config.yaml
hidden_size: 160
head_dim: 32
norm_eps: 1e-05
parallel_block: true
init_std_qkv: 0.0515
init_std_down: 0.0
optimizer: "soap_variant"
beta1: 0.95
decay_fraction: 1.0
max_seq_len: 1024
doc_mask: true
Each number is 128 + 24 x the weight over the matrix's rms, rounded and kept within 0 to 255. Layers, rows and columns count from 0. Numbers have three digits each.

# layer 5 MLP gate, 512x160, rms 0.152, rows 308-365, columns 0-79
150122134128155099134108108120136150063108132129126149171139150106135170136124157126120103107104182116111133132094162103124141118138132155130141146132139136118111124183135134100111089126158112134113140137118085142109122085110151139091131126
118102157127142165128130129147091146158135129159113159094152105159132164163137183142151099132112137147150107111165147131112092151132134125107125134122124168110143145115111152110090189147117120098110128105139138159113119132128110111121116099
127130162150122147126149098107175113135158124149124079127102104180099157123161148141118176150123087113171126147126070129113108168119138153115107149113137154140142143103114176132123114129139111106111139172114140132095129097125146139084128144
147167166139132164106126115133103113108110179127115151098158106155146134114103173111126138138141116156139138149099149117137098085169121142164113119124126135173109153133182149065118155110163124128158142114117104125165143117125152125169137138
124127117155151169164123098116119114178132181147144112132113127142115127128129103145114139095066120117102159126145134154113109166137169080139118089126139121137144160120123117126138175121101147205103131141125125151161107124107084105125158123
167111128138123161140135080125131113159121130076167140118150115112160133131156122116137121127114132108118149097136106142083125142097161099119133112109172113111091115154112121112150148155171129118139168156185126122117143101122135117149107126
152147134083093151146155053115156188127131140139113139122134145133122119141087084090118155120100179116099106134122142156131133101145121123178102134120151158110120101147099129104103105158128117082089133114127138108141127130133111128144141110
120105119122104098146136099105155086191130114137111146099136128139125143109158155098149113137100148113122146142152090134135129156138118147160153137159107115066142124102115119134122140139109153096128106087137164121111163108153116116144135134
128160169110188155120107124081129154138115104093148149135162139131075170211081139138155118131154148140070132141118137148106114133099172174156095130140164109149159127153116129133096124106119100073125136107077120184148124160158125117143173100
120172105132154106159138096143112151113104139164124137130151144096134124174148138155092154139116166154115104140141086158147133116109126132104155147118137107131092088121126132148168166128120139125130135103120120134121094144128120109145090114
115110132117150168151141167086118159124140115138125114181179120125134144146115106138155129121108138134109121168131124153158079121113151120154138103123122190174127118106106129094127142150132140139115110142174114115153135099123080115137106149
161137153113147125149116126121140125109152163140065111108133149082115135087111135125117133096111125171145113155125191137137081098088160146066123157132156128125121084118142124115152133122119161127139151123126106129136141127123131099116097154
103123123123157086096107091126114145088126134158106133145130140171148150165132142127129111107133166167152135133141113137106116125144099135118123130081079113089131114171123106152139150149156101155153107147103152102074117146151099164095147155
138151114158073090152134137128080145120120108129137152108132116136132174131137131178131090142142114104096157123116187152169092159115130116133166128131127128160125146120114086134169134123133164094106118121102113093129175127184146140094127130
121150114182113144109083147166167126104131125138132116099116134130136158151106156171124145130111153116086153215116135164115133107142158138134070093119153148122120105098148115128106125144096097134135139109143117144107123082103100146172099183
128093172120126172144137116097142126163143148136141098120151130128105138184145114143097169086102106145120124134096158098109128104147136106102135106111162128076141092109094115111101110107122131139120162122084152145099117151107144129109090161
146189110126174126152114048153105104148060116125117109117103155129130143119170159151115121106118120155095122114181102118170102113127135089137109096095148145108103148113116176112158132104126140162094123154106127119138127148119074175135131113
108103092085096107115116167158122112124111133108138155167118117129073124113087151121137125153137135162127115153128107097150118129158087107154144101138129111147110155129132140097153127138117149129134137090097112101156127117086130081155108124
126154096147104092139130102150128136163116123109120105132122134158104147142106128122088149133143118121116134141100131138088114163132154126150147133087118107070122163101129100129136099160113086105126105116114160146154070147123149123131149082
100150168099115114145146160096135107099129135101127111130100121084148122104117152124138107121147096156150123117102133131074092130138121125128123093123127122103144082109130130110143149110144124094138124159133081110101124104138131128147131126
148113105136135129115144087103156114118132107086078151097150152181104124134117130119092129176104122139131116153148134133126139111126182120125137107132167148127099132115102081113085165090072196131102148113118090165147121122121145125081145121
095140142146115134140135136109137090152128154151117146081131143102170155158131148135113133178101098154126097174108146159111154135110119136172095138111142126166149119162133122139091110118095146110149130120130128120113091110097097118142115112
115140148147117092142094100121130144161146133105140138103146133122106124115145131159126089129129074136132116119118138139093109103104117173133110162163112131127134145146110150098113130138126129154145162128115134153104130181155079184106114154
114138133140110154137146173154100133090133159115147124128121116141104112134140127108170079146102126121124090126177136134133111087163119162151106162100135107127082153135136092050134127094129138141149123136119104134165119087122100118128112159
109113145089164147188119143114146116144131135120103134125122077156116138140119145137097092148123137140108121125159143139157086140141130116181098179130137140124129134126090133136149151151150121126133154141131125146117190171107146117113133134
149118124092126156111135081131147126127145110129162122145119149142101152117117127150135152109130143134142162137121118130119112115184150172105134094128088092142144171136101161142145136124118148142127136159187108128108092135107117104091106075
138110125135138162120076115101097144117122114169175140103129154119150138137148130140122123156146163147131091157155100101126134081108107113075115108099098111079131139105165146113077185120071102115126106102095108152085132123127114116110119151
121180117132135115149128122145166133162157158121082101140131143136138142130080142096140127130125113120111153087128153095109167166081112142124130097125108170144169114164083137156069103107091103190116139132122136139131125091073143116145139141
160124121169125156087130151105118126096156125129131100124145128171139159136116162125131106100140133095156137129112112141103115133175148143125093128165106126108150128135092137101146132125105171139158100119146143090139146127124133140111058137
123189136115149072147150114117091115163122169133114166151129070109099106143128121130121148119085149151139123096141148111130092119144126143127194113107110137085157109121125072144110113119116094120126144119133100119119152070118145179107116098
155103121118146110141114104164091093125073140106105117132139184103121176138148163095095084140119128118121136141141132145102102153103093098123100116123113172123104136146140095129121128107126106145115145129131163098137101134123130127119131135
127176173122116121087140131097127136140157121114126109145084112138095103134138131129158093107144128149144157131103126175133161069116104163124138132124122131131115169099142123099108121149086151148108165149133100115088136130118147115137166121
167157170142122087093108149130144158147150133166145126113110159162129072150137114124136124144111128111155139128130067193138066136101121122139136148115164139112123121132121119145123093118119127095158146126134112111090144113105101144112143148
154171083103115149158112147111148095108141109143157094125155113173119120087156117160079161124107165072124068100138148132147151148118138108129099154096104120171087154144161125104097175107122149147171127096135117160130140082111144127123140097
134118118109129118201170115074125103143125089125081087094129120102116102108132115154118111137116134126124114156132106135122115142139148095133117128096152118118121082115136162128106100083144115101136114122128109163130106142111090129095134122
112104107119125164129145125165111130143191106161136125138160115132121110120130127140121097100101118147153099124124148109152117148098169144096111125146158143118153126163085121087136126074101156140157121113141101143095129110131135093130093154
120115114115162124109126175132139102118123099100133158130140176108109149100165135123125122137161147136097119151119136101143155159119119158134102141178123121142109099137194072116105141149102122120142146138120153143159148165101156153125149092
110072107099156133161166131069158058162126145134159119122126151104132131134180144133125163117125129148147151150121131091162092134062069109144115097144110127098164126130097103142105131101146085132161170155141096164098135088101131210109136166
124089132116133114114145172105154149185140174153082123110122105154124131134110084103106158172153127105142159156126127131111105177147112140157089109166149156145120085112113110186090126115103155118131098128169128085146147125136109160121122177
156166138100165101116129148155116125111106091121109108153126150175156110119122109117125107137140126111135154132114122109123109103097116141144150079123141086161117112130146129139133173159137098130128129156150157153079114166126138103123139158
138125157088122140124093132149091109114142133131186094116118123131171097125119136146124131136111103166103147157112141136128146136142147130179143109086118143156149138110148111187149129108061166085113136103108068159128091097094162118086146158
157159144157133152128116119140099131119108151114117073093126129104115133133116167138103119086096100085130140155162130128097138186140122130145127133085165152101101080126096132168099132145128184123168130198127141144145122098139177143129122157
112111137147137106126150119164142161132112115137194120147117118138135133143153162133106136062145130105131133122143127136129149130112116102146103103135145096130153124107110114198168141119115133110113116135121120123159134183107139124130110100
139121122135142088111124137169110168141145132124120133118172144103111159088180155139157156149163105105099123107114076151084136124126103098095120090124143147128125132076130112131132097140156162120123121164141117134162105118134108119092115130
173105152115127140128127102110110147141116142133146086129133099094108105135130125115090134135107117157136133140112120135107125138130164115116103101123136156128134141081148150105122144120116154145084143145083067115105131084159159103093171183
095133147124108123086097140136130122134114082154127133124174175150122125111173142115176101134085141126128181103128098147105104120191121082142108123119103114121099117139115133100151110146108135136157128148132094157118122202148144114093116141
098131108126136103106142179151097137153140140143141130155125157094124090103141117110132098110125111172122126094185158107128110110152090129143115083149135190112127191154139127134073103129143155143115131121128101096124129087116134104151094122
126123106140129170142119126128129109110095126139090129094101136124119107119156116123134145120105146150133133184190130166122152157138124139154090092142131138126115143129114122112133129117129167097127167110115098169153147131168112151103124163
102163202153097126131130132124145168099130157127160133129123138116113179125120126138115102116115128148135120110096146123130144164101159106106140145152129105106137191149168133079153116155118095099131081110123085143124115136147104139102123083
132140126145109149117150113107149121132107126112178116112142118126151138115139123126114133167134102154161155115130104119103167125127100106120164137107182122153083151118125138131105115094106176123127151113155120132125164130120144141114154174
140152109152126135145153136123138155140127112158141103145099136176150146121098120123146148115101107117135114106104114132137051115120115137151106094146190132087142138126126106132089128164127111138121132149127118155128119138162143152177138100
123069128155110132073148154103136137097148160120173103105108151113140154146100108123099142142117128133129147117122130118104150138141170148164111115134118145123087116109144147131122145081164164152094155122169139139143113101113092123157092103
166124164127131134104124144101104134136141127149148107150112145108137135113164182109126115134087114073085093158130141083110117094140128145133119118133147140142084118139111134107125136152115167136111137122153160134120150112158078113108164153
100140120127133128144140106152149120116160142102116138079145148097103086068119085160119090126089091069077105128124139154130130133143127122082126150124162132097159118087118171131121104147139130138127163129135127145115134123142099135129090130
067141121103170146121123139148127151166146159089110134143148141127153093117143106149115171151145082156153083093108178146081128108112105130136138117138084089171168093094100144129123109135084113105124148140136106109124101110161159173147112103
112110128099147123096121151128143137120147110127154148099115088115150166117110105127141099113110175143171173148112147103152154103138071103152160153077147138132124126153117134106156151111143123152117132160153121168112119122123137104102110133
150093144161098149124156120130162148143142134116106124173148107123100129117172113147177146092117138141131147105138098116114105132147061163103147117159136085139087147106173136101102151127138103110145138129149122159062132121133158127144079142
130103069139134103162176139182132125152153182133153131146162142159089154142154087101134073073112115160132159166114119137131114124127101133142159130100156091087136128114133124122127147127126094139156128135105117117140139154059098162110105164
# layer 5 MLP up, 512x160, rms 0.147, rows 308-365, columns 0-79
145118110100111109151150093140130184120126143132149123143149136138112167165098126131089133114155110116131197109107158136109128129176130151135145127105150128115128142163125124150146119131132086127110123092098095164124088117107136122141109103
148144105121152116084149097122141199132098116091151142130152122100162113105091146126135124131087109144123137119098150132166150141117134141165107128096117105153128122119104145121150098152137134118143135102146072161130150125148145133101144111
099125148101105132167121124132102089104098155138151111125160142112169144125124123123112118124091152127127159110146158126152110086153112094130148100145136131149142139133160127136186152127097140116142125129108137140153153142150074113144116149
107143123091142140104091097135161096158097110116125190127140082125171130112115185114108144104103131117137105134102131100135098121133108145107154150063098141146131140168167110158140110104134154140168123103107080148126091135107116135145098090
106131134120132134197116107126097135126135104111127134123131141141152141132160129154153102086091091120085152148134129175141116172132162140136142154126124118120154183077125078141128169098111129169117130127115111130131113145102135111079142117
161121132103138112081151134121147059126143108123097166134113126114155110120150106104144112155135181086135158140075129125141118110126129105155094118158108150087094167144095115138159066119145163093105166142138142099153142143150146137089109133
155163122126102127109084074089100128122102104143137152124192154150099115130104158132122157138148103114173121096096136139138092120149147176114126099114113146175119121124152125107140168138120131168077126103095069147102085123180125113118159132
086108144135139099128137161099171101165118154112085130122134163128086104102118131108129137132106165127113148123085119128111138162103109112132146180168121128100147109119150097124138131099124125117116117133113134105120164157174099132049151149
147103132106113133172178094171140160148140110121103122132172115150160146140076149141174174155128115115138115138131178097100096116108135120094124198133127130117135148118114157102168152170150091120076125155073096124148159172120106084120154093
174144115163154128129109141103153149106129126190133121119114129117139124144106179149140140132109177135066122112146135161129109153143131068100131177121117113118127091098106121165155127145129133064135104102112142131121105144128131074118076090
127145120127077085134085154157144151127097114104114108127119128124117112110142131152120180113156113169124129087134126170146170134145153164147120134104117104145099149144091166181134130102114132131123112130057113146130106092100115142134129088
108137122114151093134096151111148125133186141096138097085123101133191118110087148140120165113100110173168157097148137167184137165093130151123131152103168113103116118127131116085144148094151165180143105143134094122101128083149162124121112139
138105106125140121102126112134119130126120123143116113151110162150098141142125143178136087106081123126136130101135120092116107102115088103141075112100106105106147121145129112116117120160118129147119149160107138103142116116105090124127124135
089093141161103117155101117133166102134132135182120166152112160086135108133116109163104165103144183115107100134136131132128096164160134114127180135156158103132107103116138166114165114120110141125102096124086147120103140107183140120085124089
128170138098125104125090151081098127129111126115177129117118143128115124108130102139169104150116148141086111127112113110142156082161126147075123120102128151102112136138137140143138129091096122145120097118121132151138164132152105132158092164
105159125136108099116137101101101156144133124130181122133149129122137102118168118147131106133146120122188174092115155111110140171143181134098144081126130126130110109134169133119143143110087133082188064157114127149098144122151112125146076127
156139149136107115095109125091092103148120131090117149132140139127094125147076102124122137123135093145127115121132102124150126128137147113136150120140164115105133131120152128131137132141121110106139127127117163135156134145140105117169126118
177135141142118132147129147134163124118115117128093144084113088084151129170143141130134132105112155105108110113095131132134153130129103166110112115084150133143156096132146098089095135112125104134117124108167125129128130113127118134132159104
126167168120132100118110129146134148139164134109086139156169132111140113189129138090149126117089099146171135114142158105125146147136136124128153126132147123137172128123123128169145155154168157129134150122113121136091134122130121120109190174
143159104137135138111087112140160106121115108107137121118120126100120136108117153136097155121156109117161146127119188122133163146125140144136176157099125124118157128124135104101137142168147119083134140139117167154116108133123111101078106121
087157102116104128121117124135140149130128119113156157099157141108104076152129166130116129101144127165104097141099099105102162131110080131111144173146112109136079130151170101126160116082128122094107133162157133110139118131103116106117114125
128123147119114129119153155127094132120107098110131117152144129127088110145147082072124149138159124107118145083103150107103124137143135121089136112090104184148175142122114112167141150106092127140128157150113146121143140132147134098131115093
158096136147148141153114145166131103103126137097141126130132114150141112098138100143139168142129115159148115160135150111139123091125109143164149114094151126119138133103138102110090158104144100141110175175133112123175124078123165115176136159
118138125176172136105139135107136097132160115140152144115119120080128067112110170088145127141095160151143115098102088099112145142092104124137097154192114104176142106144130115146130120130153108137073128118145160059161120126133148130128162098
133119157140123165133086115132179142115144116124117092138111121115135108106140089132145133134129097107153125167094108169111138099128177095103140134125109146130135112094122117197119081100139140138144104110106135152109093134142120131143120146
115156118144132124112094109132165179186111099163135141117131122178098171135113126145090138125142136073148118127106151187151133144120186153112148137129105113157102146115110159115107137109159104129129067144143116130121123129130167134147130178
129126118167136141134165166120118168129190203130129131156133121142173139148128150142100138119109146131124132104125108145121140130114105114136153121176143128075120113105189148120099127124127168112140128117112098123093144145182136088092097094
144124141108109159144105149141107123159162110102118131121138175140139097136127121132150129120124121168105120118133148096158106137163110158139129142141123070112139147166134137118116148105112103129133126141106131168142104128122103146130129081
097154112105167143079147137151108120145069119129122133136101142093125143140110117126153123084110134134128110125132120086139114112106126112176150116122130122105120114122137114135100135182136165117070146130171159124159153129119078112124186089
108160115104154096150132126134159128127135148102131107097145137108151140119134132146094144148116191106138132114085101149074105074160151132113147149114137140128075151137068094107148134150121166118100122154154104131120178095157151143082065125
079165120118109094082133141134128130120082147141193127133170091123118115134111167176135114127115141174092121150125101111146144131148148148127163126157106085123133109085149182112126148091078105115147141114107125110116165149150170140133118153
150164111133093111078143110128129192164163110144173135151133115114122168133080147149142120082160116131130139129119158142092140138131128137127107155139146094096105080075113131105089145174085144110080159132104098096142122108100138121117132136
123091107117086113141120183131104144128160124155138091117144114133124121119118112134079124142154123136160113144121106144135114144119113154127143115120176104094175158099148118096058137153111126157166116106134152134148114134099099170143117090
136105130114118064093120139090150151138163137110130152156131146095103130162154126163139136133166083122119161145123148120169127124136080164150140155100124145123160139109106126139133151166121096170139126130138122138122115165122140160102103156
115122107037110108102137096117149135150170137134122116118156116137144136109149125177174124122108145159117119123105153113120134134124136143107172126103166101139138133150116156152136111105144109137119139116129150132111124168066117121137144103
145136122123144173111130144108158094108157139154130112159168106151157132106151126104115123099156164141128141106169138104094117154128149178140126130174124118116134121109162096115124150137079147103121121110147150123113122096111135115123176142
067086133168126142120165119121123157143119141137092145166148117110121094124139181130124137136077158144131146121127107161125105093128105139127112143122119156158120115109188119128108164140156098102107122080145187126146172136094107145145124143
126137128131132123106138133141128129100131135137112096110149134123109151132145147117133139146068104096076076130137140139124107135144099127080126113130137154136134137112110163159110096115151123181103082132140125107089142120139121141112175117
142115156087112104119134135125159122146120122157153131139150119131108115076134112117099147108119129136131142132120098164133158156177083132136143088099131130134131111114120095160109083137145102156155163135151114105158122149143105118101145148
142176171153144127133128129146148150089098176129166150118130142126122176139158168090156112123147114141120070127141099152141126133119122129149134137143136147116140140130106134148122107105123123149143134084113129155152111065149127090152119110
099141130128142130155176163128114122179082109134122128099177112093084111120141173176059094102139107138113142151165147121131133090120081105113098118098115106152105134141127123080110135156153149172123137157146178102122139108138103165080130136
084141149175163142067132156151119136116102086066120095134139079173140136085125169105158094101104156094148163162101147135108107141116150143129107092150128136091124070106143108190124179120102136121131124130124174098112100126141145123098120123
117128145130116125161138135102148099129122136086106135131135138106109154134124130108112154104128162172080134121107146088140118106168071169070149140117135095075106151157152105133081103108147162117113123120107121091117149147157154152124144128
088115123117143120129124131107143082090182144126123118138116107105123103116133116085088163083094192121157193139140119086122133121114129108072136141115157130130139135120133162126158114125154176180136146174177124108142141095152114141119155118
100126129147159134130123134172138166109150142090122160151107163160107093082133140130088106150140118133080143103102144111094117146128118135117157128103124120162138124163174159072088131166124117144096140144143133140102131111089142148140143111
123167132126106132161132138103137118140131141137137121178121154154108112152158133140065150119122104111109127172143154081109124105123080135092108136147190125156126152129149156158100181134141114149077153135127139160099170105113109121113106159
161115116132112154140133126133131093138126160099140147122122125074163103108116115138112105108121134183097131150163110098159139109114128092153118102170139155113135156146170131085176121136101110087095126104128139112118129127135095081118097109
117096134144134091132132189114149127120132127103119147159176125158123143139127100109135131122129105089148109105098095128133104106124124145131119147153144152121168141110116116137106130122146137151125131112150129117130112150110148123101136113
142149100103159130116122131152123109135144148109140150129144101169152166108123133108129148081166147118078131149142171181150102145095101095110174155158139116090102104119081131092123096148097136151094132130152086121130145128137109125134136101
120104121121135142121065100123136130125114136139173119075110148143111137149174134158140179175103168133136149126112102131141137127150143119119125152139105110105127129130112139050139127146144138156125107148128128141113166143092108149163158193
133118147126124134166149112156116148161101100171116096134085154144142139153120129111093124153104095128155148120104091111088149140135135148118086098130158119132131122158087137192095141142164101138163128160148120107121139140134130147154165115
162135171165129128128147107138100125100113168164115154113135091123147143142133122099129087090137166135143158102109122133098137180100082109100173095110149155104135135129150168133138152106154120143141150135167116105136139142125093147136131127
171113118120102101108167151109142103144092094143124170132126161149128119108106143133134124133133120124143083111125112142121105157114115126126114128125104157113117170162175112110152099128111122116106115112115138095167121174113120170137121140
145128132149140129094091157149144154150092124133138092168132099144124121168146142098096137134163144149163180118119104150142147117135121121174150128124097133136099116157157099092115113116152175103137103176103126098100154103105148144129139140
119073140144154125119122122119124136095109145129100118157098157130104082096125128137110179135068179180073106114133121119148150116122076148171172128147084156107102173128118127125128141132112130131134126140130109131108121125131102124131120095
152113113104129098120151124091110109116094098126165083129117119123143078129114105137136123138124143103124136104079123149107116112107096106080164142134113113111132088122162133134155142077137119134118121119138141094153135145134122122102111127
135145141126093099145132204132116126107149128150118122113133099121119133066149175134089130086086124116118128113125116155114098126100124144130118129101143092145142073108116142087157144058142131131174124174111146111105100147094113104115073113
112142109153082133156126099083154102112111136150131142138132101136125136163110142117175140128133160151129143084149134153112133110148119101137118110093133121168135119108118120094131161148102121091114178101127099140147128110162115091098131143
# layer 5 MLP down (transposed), 512x160, rms 0.133, rows 308-364, columns 0-79
119135164125174115134125145128153159131098082150124146183121086132109164134114138138147117154114103111162107129077166087113146126147116127120120109092116161127151142146180105109121095093139116123120099114086122131130151139142142146158080147
128107164128133117119159113141150154113090096163156136119087128125133119115143119173126146118121104152123112095173087141128130130135164150118113114149155177124128168117136165133083100139103119130108134100134139132103119091087115137134070153
114104127104102127180153116152087155134116132134103104123098141134065106112118119105136104137073094152114114134090158124112124133164114152124164134093095153149123082139150128135123151168134142134108116138149128152130092147119117152150157124
093136156146119134114155137134121122174151146124114104136149113149119185127148153137086114111095146088174124107128128140097123121157138152136157134147145133089130127107099149139122084130127100131102105133151137139114130141162129111132124112
116148135125122185127135177089143125133119122159155103150111149139127168156131107158106124134108190126157134080122133130149111137134066120162153152137161149120142122116145140153166174150116123150139143150117107127176126158166065113127105127
099139164159167139117129150148122133126108120132114149098149139135125102127120155143146099106159138101159114134120135206098118150111130118162169126117142095107139117146105115130149085191115136135121140107143181121131128105127115121139112084
146158133149121150125147112123086149131164108143123101099126125136099137114127128109112172166128125090180079143150159124087142143113075101150130128133121110095134132116118108143171115142148116133088116075114110138115138138117161128138124095
128104166099109152109149181103171133157120112149096130114155100134120130158149136089135113096128174115121070104158161114121134162146097128156131163153061140158116098095148139126134121101116112157117129166131123073107155140118140153146170120
121114133144133099134102116115101153111149100119116115128115167105147137087188114143130126127094115067153106151146148144132137134156132114116132114165085100090129133109078142119160132151131145127124132128117108091114143119125093119156112129
146110170088115125105134165140133153144131133109144067122120168060156157147128138166146070089150094117164133103118119143135150120114140141115129114128125137133087134144130142134158126120127148126119151121154171140066103145115136077088142139
159101133146128124118112117109116162129133176162117088137131096132096127151122129152056120138084131147148112126126146131144155166160119143167139135110104157109122113126106177157100126088103141116165116119144127111155080142132127085156086109
083086165154111125146123088114115065115125107114152105150168123127165118132113151063134076135061147150148125130169150087118134088163080137139158118176107109128141133144058130146096140135063102101143135147130156103135114120143070100116144141
101108102109167150111134117115112139119115091165119127130172079131158124102144129086093126146120100105142118112143141108118110191108104119102113073122137163069132126132115146125121083143121110129154108164108127126143126110135123125094126160
131155130092159132145138114110154098135164121159107154127146111126145159138125159098131133098132107160141154102145165082117144100150126125102144151144118140139166123151135140154100115159109167139122074153096119099166118097101119137182120168
142114109115107186120147101104101156115148110124107120170125103119108144099173135123116082116143108133158123153166144137097110147102144117171151169145102112101131153139095107123094144095147141111130098129096125157125121147111142123139119089
126102144100105129131114129115096143114136105102148115164127095141108141112137076129145131084106096118117112136106115157143132095158116140118103142151144150068133135144095132145108132166156087119098098153129099067109126157105148133098115065
188108132119135114123138122126121130160143102103087126144127148130093141098153131113141107096144143101113125107094097117112177095101132161120111126121112133137118128110150135140163122136134125103118082106167101122148088096122124091097127144
114139106127122161118138151130091108141095102122129150130109179135170088120103101148165108115161110147150153163101132151102099156143124139137156143140131166048127130131123144113177138185148140119129137098128096155125102167137149131142134124
163164161145166155116133122132094151154148108125121100145104147114150157137153145106114133073137110148129124151130152099168094117109095124115070094121143150136123124116135116114145144118139124105125127149119134111131147139146100107153125164
095124138147152120108142126123147136140140111156167151178102125151159121137149123123110120144144161118126119135098116110116146138146110179174113113134138145195125124080106143131130141099103125175117165092134136107129122155164105136134148133
108072120124097135157137166137115118134130144147103149107102126097149116142162065132138140096127149103092139100087114124114167136111130123151133112097121122143127140155116133153181132130158091132162116130167153109100092101126138167096141120
126135110126143150113149086134118084156165079116110165130098127149157097107109116138117158112139114169092101143113131132110100158107106108132103117116087116121105168139173126155121145137097124148154116146132123117119139122115067127126155115
132131072124098106106142155128118088132092119143126090128108165122108115131151103182126137147086103135112120150156133094094112132160144133124134109129168123119132110144173130110118130136124079132170136123083135111159121124118163106149129116
132169134159101108133206121169139121133116155121117145144130127055142144141133111102130109113168122097188174138122113141062102150112157140155144161122138085097142145141125147154145118177101112115130131117126116140195121166125105101155150102
119147135150121114142136117156184109155109139118134114069141146153101140099103142078112095131153127107142122113111116132114150136102130087142085146131142112124135117125155140131116113134132097127132124138122119177145124176129118118139097153
156183138111143140131065113110170154118096124135103113111177169131120138144144120100131141154141120138146109153134139122142089123130134148113104091134152101161125118145153151158119120128098122125137129141128083133178136149167179131142118121
187117125124110102144133109111154097154133134126149117153171152103112119137168131153151125132138121125174111116147106086137150138198088106106102141090129110142146139101123109149139094143144139113151146098170175111125102085116169123166141132
123161170192123157130132093093126102132104143115164136094164128115101143131144113114143170140104109136150161122147099179143088093127120122112087159136154152114132087145148101115128119105152149114169098104128121126084099158173101135104123133
099121132140116055081115132159128116112118090092139105152126133117107103101098146124177140153144121117111169152101154129139079158135123088138127134096124120106125110125168125109143144137141124180128131161148132095146116144141115151131139133
097105168127104124114105103101112149092139094139164121142099145156117091112113164130149099126150157165131134127144147146163121158119147130137108165150084098127116111101148115172155144145153106135137177125106121113115094107154143141148117193
110107144141115104176128106113167127179131145156108114097172138112114122109142086099127169094141095190170129075123099133134092132175167122118084132079092172114118162136165097110121102176088142145137135113117126118120107154124134142129109128
145159087120124132136117102163116165110163127132105195152140104082127151158154123083184140144143081139119075119121161132133147137098139126167122114130144107068095145123154143148129137081095143109134114148122151135116130148089136113087137145
131177143149115125109127101105121151144126116132133162112116123087128110108157106110135124136110114107113130117118118128156144137137126096111154145124124137105127112140118134128153136125153124123147129117130140132105077138101088109139177133
122169145146133133148184088120143091100150110112118149118159142148127135106134128149113200125129127098124165139105135147125123163098144168095116125088145114143121112186148117114157165121137161140130149107134119102145121098120175152135113097
112143118186143158153145132159162138127122113160110124146104115132107130154100116128109147118138118125135139095147139084148142100094188126129132073111151141106138124146149129127122144092188121105133097144085123149132095129130144107116162165
116152130131103087103111135101116072117130103105080148111116127116128151132149111166130137123142117131121118120132123115158177126125110130101124161181137121115112163092156191161161110161111079147107092138112128169094137109161120108100135154
115127112129117157145118125128090083126167145116108132099142097104168150145098130131151153133143177083128138122133137176137112130152128136125107152092156157153135157114108143115115142111133141115084147131114105103131084123140109056146117136
120070114131136095101123124096130125116144151101173124130122157123159123166099143072077152130167099116150147124133115077156155077089093122149129151143140122086154124109125170136108119081109127163132134127137122139133111121148109105165132081
128132155131146097162132059146143104131087143109113114161149132140138136151137095170091111104096124167135118144150143077106137190145100168144102130101084114124130113132116136158091122170107087092150130142168092111119109099153142122166146126
115081130114110093118121165125168108148138175140127138144139098121130117137121123130091148130109111140080116166111135156074142160105164144101112086179108114139130119133082126134139133152130103100101112108098107119120108118141123110112141084
125157139097079130160095075141116094190115144134086115166112146120110199103130134143108141119129113150162139125111154135110155165143147137152106163101100110103122119094141163076134135094148122137151101105128153132132129087151133099137154152
109111117108113214113186122151125137152124093135148174106123101134184144164087141109116138134180130137112135126124135118162098140109117085124149122104137123123113124117145118151151110125113146131134179153146098106136123110132084120121128098
116141126097126089136160165116139165100117074079121132152133119144149143132129114118133141133113146161102117152104138094090070125122125135140130161098131160106099135151109108166073129099084081135116101136124123135140101101131177106116152117
142101120173115159118130113103125123105145115129125118110121140167114126181130126111094099108086135131111133129116198120163141134129144137117085118094127083132150118190090113110129088147152097113086134096107189153075142117130124163124144140
126120136134118098091149128141155145125100140098149133121141132117150101148129133154145140096121106074082113093105131118123177120127165112164117120173110128107147149096099139092154152111172150098111169127118126138112161104148104141156154120
187129121122105118142125142123103134114131112149149128126136131166073128073120125105119170129092132131129146118179121109182092108127066120128191146093158127157115158115141177138104170142143137124123119115111124165154141131126111118090148124
154184127143125126147112151119142107123140121112113121118112129113125134164118111086170112134095128107145136139158052156155142101115126127143113144154120117099140128098119108097157109138117120109151142117183182086154139121137166125122121099
137158126155173081137113133128134146105104137162126136130137126150158099088161149123112090140119109146067102124109151134128144182142118118126091119131123128123097132152135162124145133119124133080102143115105135132123122141149104157122176121
099092129067144131130111140128116109134089115131136133120098089165150110160096098054156107123112180118155110137126129116124092102105116152118112131130136117119080114121099145121122108147134116175138126152148069124151149135105109099134110143
114148136161138186148128148163137116149097152118092121124103097159091091145148116128151125080109122093149109152124131083086111121166144164148169155117176141092100165124146122098129164155090112112146113103134138122080154120125167130155127117
136099149097093117154123136095160151166113146124155142093153112168114148162147130123170113157128114125101101118126163151123117126155159123097098175140118114113138075115122088148141081130125162128112126113093140137167124175155099103108129127
108118153095133124157130143083143130156127080085116153163129172069159172152122168114111116169093145132122106120115139124120148090142122134122156127104100137102118126150164129129130144154107091101143114144113092131099108097155136145138129172
126104132135155185110116142137127152113095118108128145118159095103119141148141122101112129122105098139079159091117136140169139102157146093135101137093098130123106067116137127150139166140127162113100102132137128142136179171144144133183125151
091096119130123116122145152156143111098106141136133167105127168171110135119163105109145171131158141127088122115106149098122091110149108140143096129124128109138166155128121166092075089164152108115099126155158114130143104102132146120126112127
098154121076126116111155110123144048135090153113183123104141138087108127108128104174140121146158087098111182139112095147108143138128094136140139122107124137113132111095097162114120136145150120106101141133176160137134131141115112111108137135
131151132123125186120112100134120151136152132150092159162120143105127151155144146121097148103108071132147109129152106148121130119125101116138090137129148120117115144107153097123072113135106133068136097147129132156096133161147172134177140132
126167114097146166122152153181110071100115162167093110121129161118123102182152127143138108119114131106143088122111130129115096141155104153149110117114142104125092130136126130119174123089105087122146118150144083115125100103092108129143128148